Weights of a small transformer language model: untied embeddings, a variant of SOAP for these matrices.
Each number is 500 + 40 x the weight over its row's rms, rounded and kept within 0 to 999. Layers, rows and columns count from 0. Numbers have three digits each. The size before them is the row's rms in percent of the matrix's.

# gate: layer 8 MLP gate, 512x128, rms 0.196, rows 430-464, columns 0-127
# up: layer 8 MLP up, 512x128, rms 0.198, rows 430-464, columns 0-127
# down: layer 8 MLP down (transposed), 512x128, rms 0.19, rows 430-464, columns 0-127
gate430 099:538468546468536522533449480526496546410463487489482490506529498448461448491583440522495542576478478447471474487496475596424539445480491458492589515462436465526572514497498541476542484485502574467513463499472628494503503529497492493537535462523504507480501517500521515478573558451490579451511510473528528579496579588498493522486502467476512490514432512513421546482542532543547523534478
up430 098:581499478497449559376496514601517481524462517546496580543469570563519545497457476430451535442516505497441535465498499500466509539546505465505495443490477527527572535505496532541504464531561529495487479425407475594560561609515479465489539504464521525506495570527493533436525491524490524472531544492499459485549570521469481467513508508427484468475452514468492515512506514530501524496470
down430 104:473563548481450491467524446521460535621590507489432436473479532509475484458520569504430489506511518504536481535497485561486505488507462431537443566506457534558531576560503491461533513438524563481520472435490463501517501477506480465498523530542454488490536539524510483497589567532456501570516466490457472497505502514566480508479557493473496475501465464479464545463460498555478455371436
gate431 096:489521467497481542485453492433466486495476497457509508570499516545433500548450501505575567480472542521513585523489440520542594570434484523511481522506513497491463529546572490477438491563520502467464506535555467514539482536448532455527514564462524478492487523567529557446524491502539527424485456469472503462517523525478585516483556476473522484558582446507493457539540556548533424546595
up431 095:488595427491533491563469495442533485482473545469525571547479520484524517503489565517524577530484487465554464496485462475523567496491513443549512478597504451493490547543560544535537617452505495471491508506508456550532465522520477559478476507445476454522458465527562527445542474506523481437487461438507533551509533455487481444475573493436471464459447454448544540526468487507514408549532
down431 093:485481563590498541480436506416469529468534421392532492463531503473515503577465554425476524539509409462465442407508494455496513517496517484465510506466477561526489482487492450451462417435522491505484518467593495570517499526456509573507454481524507497519544495519483464443507438413456510484479518482510497477498507511413534445520467430498527494523527516518414487507528499501484503501551
gate432 104:541474491546565490518498453473471463477502428498443514533497468555541533403587486476480514487503526442444501470448505430451454502534542566467511502508618508474485531448509496502455513525433549488537548495585507521525546464533498542467560452563539453555488597538462521558450521466468555556501497501503520511501511462547505471461546477518544422507490469510535509542474475499571573515513
up432 100:473470436540464490490537547592431477496557450572479520568521591471506488466511469485487537519565470487394529567505482488515430509469503534483563566511502587539495516546507521475476523485522531576400478468554472473473528563494550517475466553565488512504532473499503467507540463521539446498506502476500531421496494514435442507502455550514515470475561526532474493491476393520522529547510
down432 097:461501433584519507545465542447468540534544492533445459475467558483499490477482495502482491492465442553522450570477521490458504522482530503528517349468534506449538483438466544499505512486465567499456478557555491482540463537550489571573514524497509516534458491495478515474480454435521387528408514507538475428564509532490478492480553428514477521472479546453505424504464471503546508461483
gate433 110:525481471526479508583428485526481498466464518391431516451502543489513511481597471502492475516569502485468446531495452506498558518501407507420508515622490525440523513465489502529472527498479558450522493478483547528497494444551476504577543488512488470490503530453509474487495526507528483389463530495516419483536548502573527473583462493566475524509448490565511484479480505499480548579453
up433 102:532478508525470557440516527445547477477480522538510489418460470530530545501456459531504555457496621489508562492483518525465505522427527505543469457473525479485491474502470558571508492430489469450549596545572459451456501506474526519544496471460508507506490456533420389502496501519450534520450551505501491439456444447501468527484543524517486491570493431443451536503446502448516525449434
down433 101:495488425505458466481508480527458524438572508470449550457505430464461533515515431471470506514514514489469424511542490538544511503401502482419557478468506539505557441482442487485442440469452573536450424494424549451428492534438569546463414515485469515520532516438521444477537544438524562522530494533530509496472491524535513476498434505495476579463503527473500525465492471493537473506552
gate434 099:506442468536425500484550515438537541527487567492534547494510551443494569450564516607552547480493463506434529564503433530483466525531456463464500442518443488499552509470560519481444465476458486541548529472496484513473497503443546532503485484418481476483460533481484408482479493501502455484497461470458527526491499447506487465529409420587518471486552480536505430448507559474421477501473
up434 100:500494491460489481464476532510562490476460479490491413426457551471561487501524489507500545495498419473495497463509568537464455470547506454532496495457520518542501444518506560615537485540602448405497483473460489510501519441496483579512554548451512501459492471488563532439533548533473481533511488450479415514568495529578486468485493572434500538558475504465481545458437496519452541523538
down434 100:578508494423502498516554510507554437509503504485523574522554483479458400560469490575542503461561505502483508460535549560510480528524468489499494484492535450522533460546552538499509477563486533539467535461506496504480544522560532483432445435502528514541428456512496431487544481426488512497432574517550482442492487489491547468490531488506640523542524521516540582552554506509514535491557
gate435 102:494487451554489537508415528542477543451472495506477505495483490432489474498493467530473478464467491498447544523430486445529537543460499482523435521496482466538502508520555428474410492522492470537525492584477491486491490502478521420484514516501515516488431494495520414549418487423429428434506545464541484474473445453503545445439485415581521459475468464481539568461558523478418452525478
up435 097:518500434462622549502440509572535493558504536476486480498433558478487460494535431531484548477469531430477473521465510533490466486482524480462449485542525452546473596434497535478484551495531570582466551522482514567460428509503485426524459493566526492506440522485514505532523461421487482492491498463591496522409504509512466491527540479521472490538531505516451529480539542524499398517502
down435 098:462445458593495474501505543466557465492453541482442533490484516448464484497510467544544513570460510557535538521476457454424464516496479524467570527541541525512569441514509483542556513475472565489516448488523487514492524492551468550530465527434504540476495520484577419465519483572418455513597571458575522480476493477480533466548508510556509467513540515538560507511502439456480432499423
gate436 104:490541438546500507508494545480529502519476496553529510550506498480464507513437572527511568550489533557481550493551431505472529502460415434483429510466446501511503417456425469488544507524419515454520506527478486497453483524527490486511515516547601481489467482581443485505494544502585524454517563497478472420553458475552554516467511438516509401561525509486529491552452508480491470568560
up436 113:477515531399585539534442504514503509480491498497461518503518521556513533505525501502524533442486522503563444502511464460494422509476498505508492514508535461533539541441558496496441592518540486489392470482509497456515557454481492480483504541490479491506531481444639567439507439473527526537513483449558592518500530504459509467584539509575501570464510515525483574495507519490528491550581
down436 108:513446472468499461505517553455409490442459523479525484505552545482460442481472486484479516462435524488465446449482504456552456497572560510485453561553498501419532544547489541560517552444527605527556468505556527525505565569473502521520499452515443504472531515444544463469493531481496487508469499410443457498510465532515557568504444461507501425515562514568439515517552488458507518550517
gate437 107:412443424509564460531491507553506478559511504473457517506473506486504533510476427497468523510489534467575450581495516529490430535526469479546484514511565504559472461446491544478463485467494497476532510458523549551565393510467477451567481520524466379513561486470439527495569563495549538566448554507450516449471468465532490490521498494521426487561487522538514448489502451547511514474535
up437 114:537519481501491463448463496571510508479519569562584451524497419435492470517493541390449458493569441519518575540477560461529446518542504538493499516476498525474557449578515509570567489491522510430478513529527463508556434466523447506506527463458533493588491491495520523530497535573517561497513559467498490572427529476561474563448547500506499472520534509509495550562534513504494537517532
down437 106:434457512506511514474455516504556465442535464429490489509530479458529504468459454477531512454495433502519578419446557492468544501521511607580465495527532484515531480480538477531513464463452558559580508474486559504567441528479583531458519506501485510523504514498556446460455487562528519432499525485530515521483537454477409474470498445473442595549458447477505502485487484526500493567572
gate438 096:500435556455483538518540492501404472465473530515499585555516501554469555435412474461492562537422502550558512416521473524439499501529539502457497564499515506481542524530516506476459512534467448482571460488498528481500520527477533558460470477513489503546466450498505484509509498454570558445508543538514422477463538568501529548542545440493446512501517492525438529559430505452569508533581
up438 088:507528467458473442457411485551536498503539433361455538507502518484430530500485526575528540513477554554576558523475501453512495501517481592476569442525516535566468467500521528410521502489520531503475514479481530518497515510484472490475428493387490458529451454537501500527525479527553494448495518483480555412464506519516429510476498560520444520499479511464477496458518482460566510567488
down438 089:585487531485469496485474573481506526499565513473499502447507535481545578436399509463488519479475515492430439487567533527433527478468544479536564586562522535494459482537454504446522456491528555510451477461511495525436538416444511449549469518407471492525461518421515506566474495471574521475495461507515543485516554480557503458488543563481489459513481498468469533501589472537531479480532
gate439 102:494473509565495531511485584545469469489501506517533522516470400526430461521589468477484454537518535493484430440495543440437529405512573495494518497455511470524470529475559580551521513455474518477542477484476500494565491509453440555473455473492443481556538481532405478457463556472510530510542537524546522420497425483518513488509433527544563522497459504510490544518545503512480569538433
up439 094:510493482503481520513532484539512505537486582542528551429561473502487530441486507523494496481542473522539528470456471548527531494554403548432483487508489559586449427540513538536497499516553477580476485395489418485450452448513475520544459483508531509482482493474450518568549475520521515540422516569416526488403504538501561506477473471564470517544491516473486481490492525505578437452466
down439 093:478513467483506531518525522456506465548511470447481515455491459525521467575517447504474466533497519493517529461489488460423528478593582447513472558517547510507398511504558506474476514447542513439490469589533465484473550509432491511487436525436504469498545460445402547504483534517406516528461467483508487519493515462501444515509549528433545534434428507484443554419539442530525541545502
gate440 100:514480434562503502516515520556519486512484363500574518493471517540506440497483513508437483500495513538521526505488524458520491525532560510545518470492525547444519515451466470558483407559438511495488498524588577531537452453533554511516467556493496503569496510506470552441491571480545424501462494515474481541488555487513546541523552498529423564498457426543531465438476479461566435459468
up440 091:504512482456453506527535517475533586600548505536416538562514514499507448473485512545516534465499454479473479493596485540565514514549472490451452505445547445532435494468470552437527515461524502504538503483465447539466458532529478559487489487587495478538555482505499550512569546504595480510454489566542572512444513519567486501557480484502419533474557512589478487472491500507480435512519
down440 096:460537477460492521519476462509549536534444501491485532538476483482482475502545478511539482438517476492426515533453491485543542560502499488516518442481565564447445430528524483507427405458509488412396486431463489515473440476501441490523528538470451431466528584490444542483501474487505478464530520555480507444475571460498534530535508459482438584407495551494499543456480497524448496430486
gate441 103:506505477421496419515546465587545494430467502564415578541502502513456470492518449547487529556577520570525469509453538485454495574531449521456513470528463488471505512484450569485529477559475525510452516546443566476513474452465526533499539392503469513480513482528481446426507491482526499571489516494532555499497526458501567526467576468523538539444523477586472524483505465485477533538527
up441 097:504468485566464537508453504520484545500512533428497442485516473401519531549483504529487432447560602401455511560529546430555505476552507525539484502443555501468517519492521428475503470492451455520556512435515487504503520507537518506456509584447553524493544542385476497595451487503539478472484516555463473455498470520520461581538484524481490472491524510510442504481506491488485446548561
down441 099:415427468421475531513409397502521564488551432530503512491526511513484472473491502512553498478614511480517504530519478524478539519513459526506557448531571562545461469560489526494449485515440478473435535420481457482465484518530465476499498538464487484546486525513474514428390441533488504563450529438476443579527475461545459465489500584522488500484471475511490541478514516532521496479518
gate442 104:450436531545401509448598549475492598487459479489534585509527466486494487478526488490468528521486468553515454535493484507454460552496450472530556484466537516420493501436515481485497495388434518569510477567524522517458501497443535474462504479534482499541539518490573499457475509531472562470497497500508509425498463466540569520596464563499444529563494451446504484515450473461454520513491
up442 098:508520556510474476443507484456506494511488563543484471471471534514524418509501479510480523447599437572507444526491490513488498491468512546575508518568441487517474481460518457525488440471435514523536499563506479480477460449510511493520539457484616471536544482533562559490492395502470471580530498456539439487521440501549524478478522543497449498508412499594495402460493492502568484483533
down442 100:474462570550463531555492457495514538478606522468481535553515534489485521493463531487522555490502543484583510441504478553506477506474485457444436526529445447490512634562513499494515439512534518545519452547514482542540468446528546478531474559525445450507520519540502502442598535528495478537490475575518472503489508450521555481541515539430511505604487497444523545538471446440522490499460
gate443 099:520555492452502557454498489588522474535503500529495460477471523496430438465507545491484418547464494490497524486482461446424522453491501459467493548461510525451487475510489444473518455466484535567510413542482514450525493440454574529581487578511518557496549449497523499500575427541513524537517514446539533501560450461571439464480528452476542487540464531560465520545508588536523494573514
up443 090:513558543521510466543567542550510564454431525498497496440510471496541494461555474518469413433482466481472513457458486513549502556488521530501497480509529540560529585480511443560499519472517526564554554549476472512537545402578432450476418518487455478532526475457464538481518455444495544548487449553477440473511450552523488483503505483460569609538509514489496466484488479457517560497486
down443 092:529502484463522574491521463518566467503602429557522448481499449494523439534474546527472488504513465510492510571538498520498542508421533445519445537517489503506415542461472486463511514466542451497565454512428439521478477509490558505545435512514493544490475491500559441471538427570524457568458500549493520486492472511513550460479445439511529487451468431553452448459548518456443550543570
gate444 105:494537482464479559498541472562466487484438500490478449571506471568575492537562498476571489513435524530488525476530509488449507500548480475521521643525482483451484523512467548529461555515487527540492502475484534586497528536614544517510519447511462527465480475447528492455574512542407554489546552528580526560499575503562523503514469515474508498436476514575486515520506552517502513525472
up444 107:505517494536464473548476447499530567469538522415484584458484519465505531567429475528541498458488583428552452522507489530491559443528517498470516522478630554499503525482607460459486454567564493498472483515506503477513454587442410480484511549491498502484500503486476545443497508485548484485535409514508477442522467513471488504541502511511451509467479474510545540469525520516507547549407
down444 098:355514554483480481479459496516460489484518514510500539486522527494433466453447412540521469517459484465468531559480518468533560441495501525537521506557528520492564463494505520494549425522472467421575523555524503491476609505559499500455520450478393516491433438506532493504495541521515533469456431529497518464495549538522473508502499489592493473489529462440533542538459524465494454564477
gate445 092:512533528447546477576481511465474478439557537458524498495478534518504473524512528484529517490502439468457415485528509490512529526434537489524499511551524492463431503457452483501546514488502547459524480442515512498447530474478500527505533496506450572497432489516376506562524495578468548510522518461494481546455418486490417440470475445505475543542485475443448549414467593401535541447488
up445 084:480572435525524495551444514421418548551581507459427554428499519454539560509533481479533450448483485538531449468502485528452530515532497489499524522424498528498567487531462537528548497502502455499556449518450518455542477371462450549531506497516513464471531451563519480520441484472550475487508454500528567528507515543490455460495508499488505547462477567524444467532543544436552558485488
down445 088:491523502465508482514537447464489500597525530519427520543520499459528487549502516446487561494443527495523490538511468533530536501422548524480484490528544469484582450495536502522538567510437472550542504477479561463527436464563554464552487558457450554451533590482520419477519511489530491551552514470484501428481543572619515474444535495554546515469481485463481509513443453505563551529512
gate446 101:447574467466467446479458530411569501554500395533464591471527506535454473413459504496550533536490434488515505450530484473456463466522546458499498500496577496516531525454468530539529570579439444542502529524474531573550505574499474495499502519516549537501432467521471436466465517477517547537513490495504524540499453485533524419432513485555531521526490510543436511477529554486489464526456
up446 093:514519503521463467557436509468512517601487503504445491496433517429466517563530525506519501511499463480484429535533540524463484520524512481472458449435468500515470524470501445513555540530471531500479447498564515490505451461580535488466596468484530493428553457459498474477470539510514445584499451504453548504421511441585518498526528437451526600523467533513459534497453455492571546426480
down446 100:470529542503498447495525491533475497577521538529513491465469577497520506585475442427532563505429496585494519536485519436439519494462439512413499502586541487541511470490549514542521475512489486526435526504502423478443467510518531463429439467475468492528528514513473582518503515528487496536556525526515444525441460417524578437501485510513498470554385514548484471462472541551522530524498
gate447 107:517464522511543426505490499525490464461445493563504505532484490494440538513527544535435494535581562437454463465510487539494550556460466481518520514555474494521442556469533459423461499546515515546526485519407539477492535544500503518598419502473467504424535536565450471524556516515508522482449543400536524447572449498503522479508406535534554507484527462526502468502492520479477424523445
up447 102:493480487508512526531509456503410513540462468475440533592438530474512488477484521422456458502499453533554542524506490545496518528485520489411486466553447444527527537506485491451529542488563463458472499541496492477457505501447541477445450444416428569515442504505523555475420523414476535457565487548565544513536551485423528473455480456485532431538496452512483488512436549461532488525536
down447 097:561482511455501495460544559403476486557462526509423551488564479574428479484516509462465476480522521516493455457476492419459450512538491467515531445575538476475429431491540516478544473470432471556477559550514521509545487502471528499556550469506426429491550481471502513500585519464424545516470449432471471454559491514515509569483496579508521447566479456505511525525505539498503521472521
gate448 105:515490503436508536559501483526448450413499447452559482507484515518551539498467551494500581558478574535488478468482499446420470477492547486498513507540528548530496512494535494424533458485492470482523500515566531539463523525508520511468425562500451464545516471550547528457516472549437574427430474430524575546522485421537481517506544439531572452484470548437522456506496474443500538501560
up448 100:449575555500469585492453501501539540486512484509539472547521452552517484534407499459505517507459492527472531476493474559507514538398472541515537530563510525531508510507477504546558530541469547407541521471472462536522558443538538475561499470429415482463514545527414540459517479531475569426600491488462573560483484535507550488485506449501507498505496483539504504484505472414503522438512
down448 100:487549490438508465496526470496475476511535553489462473450471516467521458551496487520465510502506503581460570542498446553479447538435551414526494547529419518502597550486546504454451454512506487465494564497480470563496436509467529455404481507512520608487532526490531512446544544565554451485494473509482443482453547444503573530431552444465563521491520502503436525464516514459523496523501
gate449 082:517518530519467475553417541486493569511413553454523450487491474496543487475462487520535589448482546459576439516530509509477469489477487502462497462550474533529487521542413567474498500540466489461479521525460541556430608523504470468519563510552444496551439479517531496497471486487429454546512487502554468505490489481458513506495462411497484507490515502497600507476579523527422427512435
up449 098:503397497526474532501460494479584521559447540412490462443585534478552497599518546484490419522517503509490539531554472516479416484414505468549492561540423500508528484504485464483531535522494537478400563500459504513486507489483533495456444519485502463505515433509474423517523518493470509526525518481469474501475519520477539485421523525509539508453523534503542561494521487528626499429496
down449 111:515474520434506506471497540537551462498508518460517484479489500509536508591570525605498465513500508503426533532487489456525503591546477542562483555462455495466503555500531530547511534564468629452506524457525501484521468542450484516486455493457551558472538504441504491597471505593504479513494472507435533571449552503509527549458552574512501522508473501521466526535428501551574516494506
gate450 102:523470627480417565502490484457586527555549524493485427464521511504514501470494536501513487540442555527466495465512547469490545480473478555585553497529473493454473451445463438549411415552457521440461501558485496540434439482512566487538502513528519469494490525551525498518472500561467468481513504462518502490522526520489564554505505553486560589456479505515459491476557475498587486490494
up450 085:529440621492438468459468499475522497459488483537481521545518512496566492496470425513523411505447540523517507543540549515427544465442510448576485447457525520438548493460456477517444422484499530484459517467527551521532467440513557466494554464520495487526496507491528523466479524461560587434583558516463472433551444485481495530520488518479469509570474485511446468560503455541553484531505
down450 086:536503445554542562495505555408444523473497469512464538514546509469447543484524479484471611470474490512540537502512572571528555463491499610505484483512471595526521581485454492465553533451501453539503502408517510507564500517502441489415549495556477418497516530492470533559534513528500520534478526530498508529475494455454535452488520511530551480544490519563496529554505516431483508576474
gate451 098:491513501508523533525509531426446541573462559479548486500509460542515488439441495520510519582452499461462513476595553459513542526469435448514571548474490506442465473474502503555489485406468532446486544455532505457480439515508473514459481520524484477520445543528539522417501458444463539539454539586508545537487534466556545485480530546529523456532520536434483455593550525491583498500505
up451 099:515544533542465504452529474464536570523530485513507520473526455461527448544604572523458510536500479490577502485542442506527523456482431554566457515498543470562523509469467494482511460488483458441526557440483508503536582429582484496483555547509509530479521542515499430499446472567475477537525500484432499548555424464475442530400579491507485467506533502470470438483506523505432526453498
down451 097:480443436521510465483505488526573548522469481554484454560535547509500460491464441470448486514513458522459534523521457516485547434502525509475446413482577519503502492476564491518459461488502501451425466505526541479509495527532543492439570476528448511483528513562534445539469533422513494520585537532481424408488468450498394475425510410502444498531455500535487504516510550523437467500454
gate452 099:411442439534482449574504525542524519509480450481506515481463425537416493472522569466419551517435488418445496449468528507478504531519520492541528556439530506510463478493484559465458528545477507519438471482475560518538496557497533436494484532446469539502507439575481439443495565488468499466505545572512524431473542476500486527452515482450487506435509472524534587519562469438483492534500
up452 104:483480505516524506477525518450469515518525488465505456510407472475456453507504450446526464458462500469495485521475530446531477504439528543421392582466500483486534466521448454522517469471442470484469492566453529523533476479494537423501537526526434551519469506511525435404478503565461529450493451464423478531504580563557475430508526517484455560481460548531487499496568431489448449530451
down452 108:451468501590515545493521525502496557486413466441445463442480504534521463529458466383481510523524522466484515432537578437457457556515512491501510531452500443527584546496491453502505544418499452518569496458499445526528492454513538549519528545492496459510498582566532458531526521508481493515512519483480507429502465566473572555457545512556466444452449484541546470504511483518559461472468
gate453 095:534491463477548447537510528559488518508427563502549522519504409402515537440546501447453530514501534477462456402542513444426529512424543538477535493464536480529521471488571487416488510490484496429427552516442562498493462460463467438512493512504542509560498491489473487587530490538437477467495470507545500435477528514471532493467540486523510501484529481495443553522505523584522520420460
up453 084:444495485479514462515540499481503500580544528569457538505510527514523454526525511507512488463445514530542388538445529490522552502491532515418486518579485478540489526520496468472504497467479480499566478547550540493528500501506408508522504476468475455438494506547523524456484580463518553552553444458471447587519467516414462485509528491490498439460506524565550591513508521509447567524624
down453 087:533545489501483504424483481527554485512601451507501477449402487512489390527538477485483507524489516509523480499474549544547458480544500536497541554457497462458528521505460523523514483533494503517477518474449418489626521472544555559469424482513395427532447512517457499442532481495556536527509481542568499534492505569487536552516470563539530535431504534485497546481546445532479526517463
gate454 098:485492519471505452458577536450512468523527514474519481527472430558468401519507491485389503535462540599479550575483495565489632516480529490462541495513464514454504434529552544497558506525516511486524441519499518520533538449482504541531519558562521479486470434471504530491469478552507508493533526479446532504579552581528599492517466503519507431474533485534522479511519536465450530511530
up454 095:548475467407475494496467520484521451447524546497488553534483522536422522527503465513492478523527441423491476468453521465490581566534494443398494483449489458483488597522476510506471518563475513572583540493492530546467548472517512554526525535509426507511542538468450583511469505534450520521468472502499481497456514433563506460512492471492525506511526470579498583406454548529443493539511
down454 089:468512514504490410465475445465471521537447497468509558507548452448537550457448484519479513460515474522507487535505543490500491410492545504515526511570544525434581515491427506532507477589508545512567530397460449520534488462436544567558514543515521536522554493554549551533447472486461485488536451475587557520485522492474479574498505481477421471523425465516481484498490469439501502512573
gate455 108:547595436492541456508476550565459586518471468540499573504499555483454487555564524489531542489534466611485567467476465467432463493488389461533473462545463522505546526470494514528530469499511533456528458541473507472427442484500504456508521481497496503553502504546533513451465525505505519523521518458494525535546498547505459424488518489453486501518495485527529485512454509513450440628592
up455 098:518447511516569523520462540487479568521517434558512472500517586496389441512470560512491496483507554552509526475438566450489431504502496510511476511531513491528536503455437437470501478520532512502546516546569544529475528477520485469537506457513483518477548506558520463527528550385542601501497584450453509456478480546495542476452517504536515555451418532555519516497525417536548501506536
down455 103:491413525474507520500437553412455468486478514447495515466497519522594489559567511488502484493402479455436462538453516465409500532480519494425481489533498517480620488458521476565494478558485444496507509495504509498500534533457488490559531586496454435455498501460555477453502484437490589424429485440510522526445519450559507508452500522532513518516474512513478537480437532507484517461523
gate456 105:560450601532488512465554450568465523471482471491541509446523524504552605536573526505521510482526558520489530573468474475477520454494499467536565430510514498456515532526481505489483419504545509512465549498552500553501547472484461450496494490458525423472512400408501540503515535499462451519515539537463502455524447542538541493536467398502513414540485464499476497485449474462448479553461
up456 101:466551469437493504516455471531452510520498494498504527434560484436636437468528471438490460481558535467520569485494533469452498477523516484507436581469505509521458451511523492552605516513515539511528496545469554523562520583478525478480520528488426520529467555466522503521500556422512522502497475520557491455549503555466478546514509499497503589515495546561484524576423522570510522470467
down456 094:542557523560465488464436558440473470518468464538532513476522501470476544496487450553581470555501537527375450513492507507528539490494404532448475462484531579515455483476480520481480485558495401553506570525579488490454536569485419482536481484498510496485533457500533472530498532485545537476500540495575487569447447485418495505583511492513467476491452488536546472560490533483527510483473
gate457 102:459527480484551429510549528557455525485482444538527398547522516436496502455500494541507529454456547539498499474426460532513503523505556528483492457504518485545518596469549506434559573550487549532562513439497459559501483503575501510472533537557482490585508480483468410488519534469471492497472467480446443446519408454527478520477500482507433502548455521538456480558516565462499541523558
up457 104:470432419522527488549555449560472493437446467471517502547537480494570444521448433558510490480502530505448552459480441465551432507466533525453480475492532472532517553453447503449466580473479564509564474491531531545529503415456496544532470485515527522509518454498518454478522543477493502494500384522441498458549447489560519490454494523509521513552464524537400485486526554458504445528445
down457 104:488501497519494497441450487450524538552472487499583518569498523492598492512518475489590498554609547565550519476479503524451466522494512454493451552576485436546492481487477434551538536468511490490450448543564520510491552509512507538467474480487497477513549508496492491483554514474477512440548457423547511483520512584514579526553490500528479562565502540556475530570454551530553430529538
gate458 085:467505460445476454495515516565486506454524446467522443455513494477493509548503511494504573574466499514584499475458593467401487560494514437503578509490477500529509496449493536528494539429437517438428492554516481508466470512522570506497506553480462462511512504481511492436562525467542454541530511497521454507546473412503511553554477499545475497440341527539549509525499540480483474507508
up458 098:528482480516444525424491446489512493522443500540475563493567483519475501503551482487522543505446498501481489527526473482467522501515433517510494562517478509508556482508530555466455576487540486541504502488525533474492492525471497568532508501583518467464500535448523383513558472465504572430546544446484440489460487508516476488551465556482536497456446454527460412482527501551639586417547
down458 097:490467498534516516512494548467549545526465487566544527428592572481484456524533527518488478517492543520476447501480467521458605550553499512555516468487563511473591439501547517557500540487498474434497580485485504423548517474476529486425505526436449501466532543465540465506515523518438493495524384542488500510474472472577423546550485538488491490529469465479532515541560477470575545511502
gate459 096:449514443525435415456492485516481499547471506423451514523504550532514510429547473508513555578534534481511523515487501533516448438529549482513513504543450567515446490500576473526545494470548428541552434442450515521504503533508538507499523585505448495488521442472462545424484500507596532491492460450490512432573534461503464531542465561549483504453513471507497422476479572517487419482533
up459 099:511402512453510471490454531515533471496475473468520524481505549498504450474481512507493511459497523468513499613404559455495522455503501498477586485496521506513470418501445463471489511479441499549610391458577486536516533507517517456515505432495508493483547507498518429514544406481496517477508493469372536493545504487495488472494515514502495533487530546480517453527477523578393515455463
down459 091:484426527512423531470433513507554503510502411538522591535516475522503427426514578529437469552476510442522436541457471440559532524498543495495499458558469459509442532585508495497492490471493557491491425479546560470500404465475512498536471481521523486554519505519518542511538449480532465496482514532523530408472484500481474468548471447464582490460545491559531542499466551470527539453523
gate460 107:491514453492464513462488467497478593509583512504474500504502477447443493437460576491472493519476464482463526496496516483493453548405412490492456529536506549523450535450555471432460517434461437537505571523539554523509480452480471531490582552424509482482471497473425455476476454522565547500520503438458479511481536496587453573465515472493530518502545494485547513508519552470592516514427
up460 104:467515495446462524472491560494526550491518484493492504523482525517489516546451601493456474580436519395446465522500457430486529552430536480481473551497584546536532509525428533532492507524509465537481560505487534521499560472455489497471532481443511521534433555455413517522456427555566522461538484510519450440498466485492466530500556494476455488440456532514503609429484532472522530501544
down460 107:585476440432441565507436515566507558456509482472510520495511486439531544490451548592465402509558497526502508524498465505465536507504550529497475460465545461533554529493437513440500511474417521524449484515541538496529501547430479553503443531489500489534536510521525433581501526544480502563456522457410483522513521480442550511479566536449508461563531517492463558489517572500532506445516
gate461 092:457485548480494472482440494458490507528531489577433545510433495427427467545539454486547458490433509515490478378456571526457495446509485453508515510467485475504460557517564536559473459439503536505558497499495537524493489515568497570442439473559489522482525517489509452527543535482483565475465439511535535590508484497509483566495478465518517542435428506417544472450539446479503500459497
up461 093:555464435525501561477495414498514428500490503444506484486572536594472522510474526539447508490562451531497524486543534509511494541485519570483494518525462509531522481556482519465516443553514555494495569487451604459419547512514439542593537478458551469517520465475481527462552506558517498479549515521490463560470567526561508542441485443538512463565450419495518486463552518511496438512502
down461 098:533543527492493471442450524486477486538543428474477467519508457488486497499559450568493517492530537431468594503480563460412480493551408513508463531460488564495577431504476508474491479525532609522448538431433486547510451488466508456461508463533500514462527444520494526486492515517453465471542521535519548488430543506466470452457528484459562578507477529442511413548519486474569519511466
gate462 104:422488503408484502408543468444485527435456432483543517532537533468513495489547501536426506489479488509510511479517532482485559495502414516454499505457511520463432478396500588442526480439504555497483494528504494555543485506533510518533512431534563542475486454502501542537401445431524490541493524518419435436468478484503476555470524488454489499501464421550497478418516495470496476531523
up462 111:446549529447475474492519499512447521522528465508558521473477546541517496530487511510535522561470515542499519517527551513549500592556492550475569481486537497575515481501486542512495452453578504407507435507534551502479458515581499510482480539555550449582514460460539535578509461467509538524544500493434492480412483511466520603443555515542454530503472443531518544483460441488557489586479
down462 111:537470531462485453458511463508531485503481515553548558506435542549585462426541527538525507488564585485498596484490540441464507501506482512439510445522522450480493460411519540463512497486496573559438475385527510487560474459465461545490493466571545497516458479474500483490484537515499575533554509504468468476527519498587513501480451496430507560497491555446476435487488535530454470474558
gate463 098:479416503519519501453461503503455506497480517479478463479481454565504513505551505524539465520529486465485550548434572472475440523576484542552498545451535491575456461456541526487512499478471543479483419430495525515462482446563465498542440530496481473540446553505568435534554484619547474484473447504434576509548483547514471506505487495486446478549548543517606503483526469511533462476561
up463 091:512499433472502500468485532511415472550492461461450434533515452484475446519516447608467424539528572532478554544436526553503486519476515499546473499445474521464452478515516510537536528484512522437478535547512495568422450514547510519464473532516435467571446614444520477489589532524554445506486523486507549494552482516526465505499461490564475475434467532479513511502554483466569473460475
down463 096:475439497536543555418400495509463450509499465459533513517437477481555496497533504496495474505546509531421522522527493490496517507533531555453532552487484473489552511495481523504569506460457545472531445526440527449500473447474430510500437503430478499499516507418453482550486513590397513526456460429488547590524430516510427557469492472520472513522531534567528462528526519543551470567526
gate464 100:527500522530481472436494495450570508468557475559544410620449448500469467473515532512512596555526523533484498465465490513441485482495553475467507495493475555504517529422553474442475506492498561573467480450506507551517477437523522535478540426584501451494471504488524538539514497498578467458509525474566483520551463458537465499458522429445531421496516510479506473556527559446481532522558
up464 110:485544523474532538497451506435450429580570570530436471550484488493460525541527461553448518411520512528465490519523482529467513533543484419538510530478409471489519485507446456589485488473541530452514524483447493499485504470555530400527555527467538520506465526512513446525486548461484462511480429442496464456459501481451502463456522490477465485528556464495479456542507499499443363470496
down464 108:507497554476483514518476564491523599487552520390499503477535473522480551523538543519448430412478550498501473518529519527465468534486524498529455542480544482460507462435485500526516466411562481537468511539505390422535513468511543376541465509446429507537478591522507453503483471498529470563487467506540496480511474515514500496555516481463521487505550501545486532415480438508532520476554